config.yaml
d_model: 192
norm_eps: 1e-05
qk_norm: false
attn_scale: 0.177
parallel_block: true
init: "trunc"
init_std_qkv: 0.0356
init_std_o: 0.0442
init_std_down: 0.051
weight_decay: 0.0
warmup_steps: 200
final_lr_fraction: 0.1
dataset: "wikipedia_en"
Each number is 50 + 15 x the weight over its row's rms, rounded and kept within 0 to 99. Layers, rows and columns count from 0. The size before them is the row's rms in percent of the matrix's.

# layer 3 attention output (transposed), 192x192, rms 0.0443, rows 20-27, columns 96-191
089:33 51 57 49 12 32 60 20 21 46 38 61 58 60 34 53 57 34 66 38 50 52 48 20 59 51 23 53 62 41 66 57 46 36 31 48 51 42 43 63 32 43 56 64 84 24 44 41 40 41 44 49 57 41 71 30 57 46 58 23 34 66 43 64 28 51 32 72 46 60 79 43 80 57 41 44 73 49 52 43 37 26 35 61 50 60 53 50 47 49 39 30 38 55 27 57
085:53 61 23 87 39 46 52 49 63 38 58 81 44 55 64 26 60 56 59 50 62 44 55 44 39 52 48 52 43 44 39 39 71 74 47 20 25 76 15 30 48 26 44 66 49 50 44 42 52 63 45 35 51 45 22 43 14 65 61 40 43 68 46 37 45 31 33 59 62 40 43 51 40 71 67 63 51 60 40 42 51 61 62 77 70 76 51 42 44 68 44 40 59 60 68 34
086:66 37 35 52 52 62 62 26 29 83 33 30 36 43 51 33 36 50 61 45 44 45 58 46 49 40 47 72 42 29 13 56 36 32 49 20 14 35 36 62 33 28 45 70 49 53 57 50 73 52 55 52 63 43 40 59 92 39 66 47 66 50 73 33 55 41 49 23 52 60 33 43 42 60 39 36 56 50 39 37 48 62 56 09 44 37 08 55 44 52 30 26 44 69 44 60
073:67 45 29 33 48 54 34 54 52 45 63 51 80 31 68 54 48 68 12 81 28 36 54 48 69 58 59 44 36 40 38 75 40 57 46 57 90 56 47 63 64 73 44 11 16 54 56 49 66 30 43 49 34 51 62 44 53 70 47 52 47 80 47 52 48 55 39 33 58 30 67 51 40 60 67 37 25 50 54 63 67 68 48 61 32 39 41 74 57 63 49 59 61 42 56 49
094:70 64 31 73 64 52 40 54 29 67 72 57 41 54 55 55 43 33 48 78 51 37 49 44 64 61 87 34 55 53 30 37 67 49 66 35 45 54 72 63 55 54 53 27 18 23 35 36 79 54 47 60 44 69 51 34 27 60 62 86 54 46 44 55 28 71 64 65 41 52 20 41 29 59 60 17 46 69 28 54 45 78 43 31 39 48 64 57 70 62 35 52 29 54 25 79
087:55 64 59 77 85 92 36 49 45 59 77 31 32 54 58 55 38 71 72 40 66 60 56 63 40 32 39 28 43 48 65 27 49 45 55 52 39 37 56 62 49 40 37 48 45 65 57 59 38 55 56 73 28 41 24 54 53 60 61 50 55 58 45 40 62 85 53 66 66 55 49 46 28 30 51 53 58 51 40 44 55 29 55 55 58 38 59 18 90 33 52 45 30 65 51 70
079:38 52 64 56 67 22 58 45 19 48 49 21 71 63 87 49 57 79 33 49 52 57 17 33 53 47 65 42 43 42 57 51 74 48 39 68 53 60 52 47 69 30 60 75 61 74 53 57 43 49 71 42 36 36 19 56 42 42 43 74 44 71 80 27 72 66 47 55 37 63 76 48 65 51 46 73 50 69 37 87 48 31 26 57 65 30 46 45 40 48 68 54 32 38 33 67
079:36 70 40 55 81 45 60 39 34 23 52 61 33 32 58 59 44 59 36 50 62 26 47 51 48 27 51 65 64 59 42 41 64 44 55 48 63 30 48 48 45 55 31 57 70 76 35 49 65 39 43 54 46 71 36 25 64 55 35 46 76 68 48 47 44 79 75 58 62 63 43 46 63 34 44 18 11 45 65 70 54 47 21 28 67 36 57 45 51 21 55 33 53 62 40 68
# layer 3 attention value, 192x192, rms 0.0355, rows 21-27, columns 96-191
089:22 15 39 19 57 53 66 68 35 44 25 67 52 71 47 54 42 53 47 43 54 51 80 42 60 54 76 48 49 62 41 64 52 32 55 70 61 54 76 36 52 70 66 60 44 37 74 47 39 29 41 74 69 52 76 79 55 28 32 25 38 61 40 58 63 48 66 54 56 50 44 57 50 19 77 23 48 48 51 57 36 39 41 22 38 32 58 37 45 12 64 56 46 54 45 38
093:26 29 26 51 60 01 43 69 34 38 57 73 52 51 64 44 24 43 72 41 53 47 18 47 55 43 51 42 41 36 23 57 50 53 43 53 52 63 27 52 69 35 63 49 51 33 54 66 28 45 32 67 59 49 54 49 25 22 60 60 27 66 22 61 28 45 28 46 44 49 58 33 41 47 47 86 38 77 44 61 51 53 49 77 49 52 41 22 48 46 53 86 34 44 36 68
083:40 65 43 74 53 52 20 63 35 61 60 55 51 64 06 46 28 35 53 56 49 91 54 53 22 54 48 31 43 47 51 55 41 43 62 56 49 50 33 51 40 55 61 81 45 79 32 34 51 77 25 57 33 50 52 44 49 48 52 40 60 41 58 55 78 48 38 47 45 69 54 36 48 40 36 31 70 28 56 32 40 60 44 61 73 68 54 51 35 62 43 38 44 71 39 30
100:37 52 53 63 68 60 44 50 63 49 62 51 33 46 49 41 46 34 51 45 55 65 49 56 27 61 46 17 37 65 49 71 48 65 51 70 47 85 37 49 36 47 62 60 48 59 50 56 48 45 45 74 50 69 46 41 44 53 42 72 36 55 35 39 63 30 57 55 41 64 66 51 87 47 75 47 63 50 51 43 63 41 50 43 55 27 64 61 43 69 18 34 84 32 59 30
097:50 59 54 54 36 29 84 44 14 58 46 48 41 51 47 70 67 20 31 63 66 24 41 51 35 54 73 61 53 37 41 65 57 77 33 23 38 87 60 66 41 73 76 55 67 32 48 35 58 28 41 17 65 56 46 35 52 33 52 43 49 36 57 47 54 32 57 26 53 67 71 28 41 60 46 70 52 77 48 48 66 49 33 55 41 43 39 59 39 50 49 47 39 42 69 32
094:88 67 14 29 53 29 50 49 59 51 41 67 45 47 08 55 45 40 43 52 59 55 37 61 41 54 58 40 29 79 52 45 48 52 35 80 43 52 45 76 30 51 53 34 42 35 24 41 45 55 51 85 66 45 89 45 89 61 48 21 31 61 30 62 22 46 33 51 62 60 39 51 35 32 63 44 54 35 56 31 60 58 61 43 55 85 47 52 57 64 63 63 55 37 61 54
087:45 68 36 86 52 58 36 56 26 80 69 19 42 73 64 39 64 36 62 48 46 62 54 74 50 53 75 10 49 37 55 18 50 68 58 29 41 79 34 61 43 21 66 89 44 43 48 45 54 64 50 46 54 41 38 41 42 57 54 48 50 49 19 70 57 39 36 55 45 43 65 96 51 72 48 75 46 61 64 68 60 57 38 71 33 53 40 50 58 44 51 42 52 53 44 60